config.toml
d_model = 96
d_mlp = 256
activation = "geglu"
positions = "rope"
qk_norm = false
attn_scale = 0.177
extras = ["capped logits"]
init_std_up = 0.0599
lr_head = 0.00861
final_lr_fraction = 0.0
seq_len = 384
doc_mask = true
steps = 10932
Each number is 50 + 12 x the weight over the matrix's rms, rounded and kept within 0 to 99. Layers, rows and columns count from 0.

# gate: layer 7 MLP gate, 256x96, rms 0.147, rows 6-27, columns 0-47
# up: layer 7 MLP up, 256x96, rms 0.139, rows 6-26, columns 0-47
# down: layer 7 MLP down (transposed), 256x96, rms 0.0544, rows 6-26, columns 0-47
gate6:58 58 62 52 56 35 55 33 48 54 38 40 36 43 56 41 31 46 31 54 47 50 57 37 34 66 32 43 49 52 47 50 45 40 51 38 56 18 27 53 63 53 47 46 31 58 55 40
up6:60 25 52 50 16 55 39 71 61 76 54 33 63 51 58 19 58 49 36 54 40 45 61 70 62 36 43 74 69 45 33 49 46 67 25 37 44 46 53 52 46 68 57 46 58 52 42 68
down6:53 66 33 53 59 83 59 28 46 61 57 76 42 43 56 61 37 39 71 50 51 71 43 35 43 36 66 33 61 58 49 48 52 33 61 64 59 30 35 40 58 31 57 71 41 41 47 19
gate7:55 67 42 64 44 27 61 71 44 47 38 44 57 58 47 46 45 66 52 62 51 44 49 45 47 45 59 47 65 74 21 56 56 50 24 61 51 54 57 40 44 40 43 37 43 34 48 75
up7:57 47 62 66 79 48 71 58 61 40 60 42 50 52 38 53 53 50 57 50 51 36 42 50 42 49 55 49 46 56 50 58 48 43 47 62 63 56 64 47 52 64 65 43 77 30 24 56
down7:63 64 47 63 43 46 52 67 62 39 53 61 40 57 74 81 41 55 42 52 46 77 49 21 51 53 46 57 54 50 71 54 53 61 52 66 42 43 43 30 53 28 63 53 39 50 41 52
gate8:49 49 49 29 56 54 47 25 48 54 43 40 43 38 56 44 45 43 37 60 69 26 54 28 58 48 68 35 44 66 30 59 67 35 23 67 62 46 76 28 63 41 46 60 64 46 75 32
up8:68 52 15 66 70 32 37 40 75 51 46 34 61 32 38 36 46 30 74 23 68 38 48 48 42 45 39 36 66 29 70 41 66 47 18 39 54 73 62 37 49 25 60 27 39 38 56 58
down8:44 37 63 65 53 60 58 52 32 60 52 24 62 72 64 46 34 52 59 68 43 49 61 39 60 43 50 82 35 44 60 89 51 65 61 32 48 51 32 52 36 43 43 55 69 37 47 49
gate9:50 45 57 42 44 63 70 36 38 58 51 61 68 57 61 45 47 41 34 52 55 62 55 55 52 56 48 40 37 77 35 26 59 56 67 72 53 43 51 67 56 38 47 45 50 50 50 24
up9:53 60 59 61 61 43 38 49 47 43 67 53 47 60 50 46 39 47 53 57 51 42 59 59 50 42 44 52 51 59 56 65 34 51 39 44 66 60 56 34 36 31 53 55 47 59 53 64
down9:38 39 41 50 40 73 76 37 30 76 51 61 72 47 51 53 34 57 61 42 42 60 44 51 45 40 57 41 44 51 45 35 54 46 66 48 38 40 48 56 55 42 54 55 56 32 64 24
gate10:68 59 59 58 24 50 46 54 39 46 44 61 45 45 42 48 51 52 47 65 46 73 37 41 39 64 53 45 41 50 43 67 62 57 56 52 18 44 40 39 37 64 65 42 45 61 53 40
up10:51 65 33 44 34 57 67 50 51 38 28 42 39 62 47 42 34 59 42 47 54 57 36 45 40 52 69 51 51 40 60 42 58 56 38 55 30 38 51 47 47 48 60 51 57 53 46 44
down10:28 49 58 29 48 39 51 47 66 53 54 54 43 68 40 32 68 60 44 51 66 49 46 38 50 62 55 68 49 50 52 39 44 56 51 50 84 60 38 50 53 39 53 48 37 40 59 59
gate11:49 54 55 40 64 44 51 56 54 60 41 50 52 51 61 52 55 38 48 52 63 48 41 58 52 52 48 41 61 56 76 40 81 48 48 42 67 53 62 46 54 32 46 60 50 49 59 23
up11:35 67 45 45 41 43 56 43 71 61 31 36 51 53 56 66 39 47 57 50 53 40 62 67 81 67 31 55 22 52 62 66 43 45 63 45 38 36 53 41 46 60 51 58 41 42 57 62
down11:70 40 45 51 38 49 44 48 42 41 46 51 55 49 45 46 54 53 37 74 41 52 42 41 44 53 66 48 53 63 24 49 45 44 44 52 61 48 38 57 43 52 55 57 48 36 50 54
gate12:58 58 45 56 60 45 52 63 50 50 74 54 24 47 64 65 53 52 32 49 54 36 41 33 64 54 58 47 44 59 53 40 53 51 48 45 40 39 29 68 91 60 48 65 48 35 32 57
up12:72 60 75 24 46 48 58 43 28 44 60 58 44 45 42 32 74 63 70 47 60 51 43 48 52 60 58 64 45 44 51 57 56 38 44 43 53 49 47 54 49 38 56 57 31 55 58 32
down12:34 62 60 64 59 52 53 68 60 70 37 46 40 50 48 61 67 62 43 57 59 39 57 53 57 60 49 48 52 73 49 58 46 48 56 59 52 41 33 48 45 61 37 65 27 45 49 54
gate13:50 48 65 34 72 65 38 42 50 45 48 57 55 36 37 48 45 31 32 61 46 56 52 31 36 58 44 50 43 48 42 46 42 50 33 37 69 63 49 33 31 56 57 53 51 58 36 50
up13:66 44 73 50 47 38 47 32 39 37 53 36 59 45 72 71 48 51 43 50 55 48 61 64 52 45 63 63 49 52 51 54 67 47 73 57 49 43 47 80 42 65 60 55 61 41 54 67
down13:68 59 45 48 44 48 39 45 59 66 44 63 50 51 35 52 60 43 43 51 66 75 59 37 37 62 49 51 72 40 34 32 41 45 46 28 50 44 25 49 84 39 53 45 52 53 58 49
gate14:44 57 56 56 62 44 34 49 40 61 73 52 44 60 59 41 48 41 37 58 56 44 31 46 51 54 41 43 75 55 37 51 65 59 23 66 62 28 33 65 61 47 49 55 45 61 56 50
up14:55 40 69 41 70 68 60 52 44 56 45 57 51 60 53 44 56 29 38 69 60 31 32 59 58 49 39 60 62 44 38 57 41 60 53 63 61 39 67 43 45 49 51 41 62 63 42 53
down14:41 26 25 47 54 38 47 53 52 45 53 66 44 49 75 53 39 46 51 61 61 45 41 63 34 59 62 55 52 58 53 54 58 53 19 49 49 74 46 35 48 52 39 35 64 47 60 48
gate15:50 25 65 62 54 59 48 55 35 61 44 46 55 77 55 61 48 61 42 65 62 47 52 49 56 42 43 60 54 27 72 56 51 67 66 58 51 47 36 37 49 35 41 52 54 62 35 49
up15:56 51 62 70 58 46 69 60 59 56 67 49 30 54 38 40 18 54 58 40 36 56 66 43 57 60 56 41 58 34 42 47 63 49 66 63 51 53 56 55 40 28 53 55 49 73 38 58
down15:46 54 59 61 54 54 53 44 44 61 34 41 47 35 45 47 62 57 66 45 65 61 52 31 64 50 49 29 50 27 38 44 59 52 52 41 39 68 54 41 56 63 24 27 68 51 59 58
gate16:55 54 49 55 54 38 30 60 45 52 44 45 35 75 54 42 53 39 48 44 33 24 60 37 54 41 44 47 64 46 47 45 44 64 59 68 38 61 36 49 57 50 43 64 65 61 47 64
up16:66 32 41 38 47 37 49 36 41 31 28 30 45 29 48 70 54 33 32 54 41 46 39 45 72 42 68 66 42 54 71 65 51 68 44 79 67 47 33 58 62 50 46 32 55 68 60 57
down16:40 53 70 44 49 40 39 64 36 58 56 62 30 54 53 39 35 71 58 31 27 41 43 56 57 41 30 47 54 41 69 77 80 45 75 52 33 56 54 54 68 54 60 59 67 55 41 50
gate17:58 41 59 41 43 33 44 52 61 57 59 34 57 69 36 51 65 48 31 54 46 55 45 60 50 54 60 55 49 67 49 49 60 43 50 64 50 36 53 36 41 42 34 48 68 49 58 63
up17:64 53 52 51 55 52 45 51 37 38 43 55 42 52 64 45 40 50 42 46 66 50 55 46 42 50 57 41 43 44 58 45 68 58 56 40 40 54 58 55 53 47 58 38 55 41 53 41
down17:47 35 45 55 65 33 51 41 49 46 43 58 70 51 54 52 46 27 66 63 53 56 21 39 55 62 40 58 45 49 60 49 46 60 51 60 58 36 56 38 59 38 54 78 48 52 43 53
gate18:50 53 66 49 59 50 64 61 40 56 62 72 51 35 66 75 36 50 55 39 44 46 48 50 53 61 49 39 43 62 69 34 49 32 58 48 35 49 40 46 34 44 52 52 45 60 67 43
up18:70 38 38 76 40 30 63 44 67 60 61 71 59 20 56 37 38 42 52 48 37 53 54 43 54 59 61 37 54 61 56 41 45 50 70 48 56 40 53 53 50 31 43 55 44 45 46 39
down18:43 53 56 34 56 75 46 62 45 42 45 31 29 68 39 88 57 66 51 63 74 56 40 64 29 41 43 59 58 44 41 53 54 43 62 68 35 46 41 23 61 58 61 58 58 64 53 62
gate19:73 74 69 54 31 71 71 12 73 52 56 46 42 48 39 64 24 47 52 37 61 55 45 38 56 57 53 38 48 47 53 56 54 37 77 41 57 39 48 63 42 25 57 69 51 53 64 54
up19:27 45 86 39 47 41 35 27 51 54 63 48 51 64 54 47 67 57 61 69 50 46 54 19 67 42 13 41 67 46 53 61 43 34 60 43 46 28 46 52 66 41 50 27 48 55 37 60
down19:24 36 34 67 63 26 55 56 62 59 68 64 41 46 39 56 43 45 32 66 60 60 46 70 35 60 65 46 25 61 72 53 61 67 57 42 57 60 40 66 58 44 53 47 62 55 38 50
gate20:47 60 58 64 55 51 41 44 75 52 33 61 56 54 50 37 57 45 40 50 62 73 52 61 63 65 50 30 52 51 40 44 42 55 18 70 82 55 36 47 31 49 48 59 73 38 66 56
up20:64 52 43 75 47 43 52 28 53 56 66 64 35 42 30 51 44 68 59 52 33 35 58 22 60 50 50 57 65 34 55 58 60 15 35 45 31 25 50 41 33 51 70 30 63 53 42 71
down20:13 36 58 36 41 52 50 34 50 38 43 44 63 37 66 42 65 36 68 39 70 67 61 49 38 43 48 72 28 58 50 52 52 52 57 46 57 64 56 50 45 44 51 58 47 67 56 51
gate21:43 42 61 42 36 66 52 33 53 59 65 51 60 51 61 55 61 72 51 64 47 75 74 58 32 43 62 47 69 48 71 56 34 56 67 31 70 68 56 51 53 61 55 50 50 21 61 26
up21:34 44 59 23 52 41 51 51 24 71 36 41 43 52 36 60 63 35 67 54 57 72 54 66 41 49 48 62 72 26 48 54 44 31 44 50 50 70 44 46 41 52 35 44 42 47 67 61
down21:41 75 53 55 69 45 58 80 64 70 47 76 44 52 35 28 31 42 28 23 46 40 52 41 73 56 48 58 16 39 38 37 67 55 43 59 33 55 49 52 51 41 38 72 59 51 43 41
gate22:53 42 34 39 49 60 46 52 35 63 59 44 69 59 37 54 76 50 48 50 47 33 51 49 56 55 46 53 49 60 40 71 37 41 46 55 67 37 53 39 53 34 60 53 44 32 26 51
up22:44 55 40 29 46 52 62 63 53 43 52 44 68 68 36 62 57 53 43 54 54 45 55 40 43 61 65 55 55 59 44 48 39 54 29 41 45 52 47 46 42 46 49 53 47 49 44 36
down22:39 46 56 48 36 64 48 36 78 53 60 54 35 38 41 71 31 38 63 34 57 52 52 59 24 39 69 50 44 55 56 35 53 38 66 52 42 55 51 61 56 68 61 43 53 46 80 55
gate23:31 20 40 68 39 71 66 37 63 62 55 56 37 31 60 25 60 57 48 56 57 55 22 67 61 49 59 65 39 50 55 44 27 61 47 37 57 46 53 59 61 48 43 52 56 38 40 42
up23:46 61 55 65 40 48 51 62 57 64 45 50 46 49 31 41 41 37 33 59 77 57 64 38 33 51 35 55 57 55 63 61 66 34 31 49 34 42 36 50 47 48 65 58 49 62 31 60
down23:43 39 84 57 41 51 57 46 47 60 64 46 63 59 71 40 34 42 56 32 47 27 65 44 52 55 58 45 32 55 65 64 54 48 65 60 35 54 46 48 36 50 48 40 38 36 71 37
gate24:28 47 31 55 47 61 43 34 47 43 39 60 71 59 54 36 48 43 66 46 58 58 50 36 26 41 61 56 51 60 55 45 28 50 55 65 67 49 49 60 52 33 55 28 55 46 45 49
up24:27 42 56 60 45 57 46 46 61 42 38 45 54 64 63 56 77 43 54 55 48 72 43 40 44 65 52 64 40 48 56 37 38 47 54 61 33 59 42 55 42 45 57 34 60 57 46 51
down24:54 68 44 53 63 41 71 67 57 47 47 44 47 20 52 75 45 41 57 38 21 67 40 62 55 56 49 50 55 36 55 39 59 45 34 35 45 31 41 63 60 57 45 78 37 77 74 46
gate25:66 33 67 42 54 38 72 51 30 52 56 27 44 44 54 47 48 53 56 36 55 48 48 40 73 35 60 36 59 63 29 37 53 22 73 46 65 45 37 55 54 34 51 44 50 52 46 55
up25:54 59 54 56 34 54 44 54 63 43 40 57 37 40 38 47 54 56 41 54 41 47 41 62 35 51 53 39 41 45 35 57 57 55 48 56 49 58 35 44 58 65 46 53 53 46 46 65
down25:61 51 35 59 63 51 54 47 28 48 50 62 68 74 63 42 27 53 58 58 50 27 44 55 58 34 67 47 68 67 52 55 33 46 43 78 45 50 56 56 41 47 30 60 45 36 56 54
gate26:51 43 40 52 31 49 54 46 54 49 57 58 31 50 36 56 33 48 49 33 46 50 57 44 53 46 42 63 56 42 53 30 55 37 43 41 30 59 54 51 41 55 45 71 59 39 60 47
up26:60 45 57 33 43 41 73 55 49 36 58 55 65 44 36 57 44 58 49 52 49 75 38 40 61 38 41 47 29 34 50 55 44 28 40 58 41 42 46 44 44 67 43 30 28 48 58 40
down26:71 47 36 51 34 38 41 49 34 60 35 56 36 44 38 41 59 68 60 45 38 38 51 34 51 68 61 58 48 36 57 44 53 59 44 60 47 71 48 59 45 46 67 77 49 54 44 38
gate27:34 61 59 63 44 73 48 50 55 62 51 29 46 57 48 58 44 52 29 43 58 57 59 55 28 53 45 81 55 52 43 35 68 59 51 53 59 55 53 51 50 48 40 51 48 51 44 66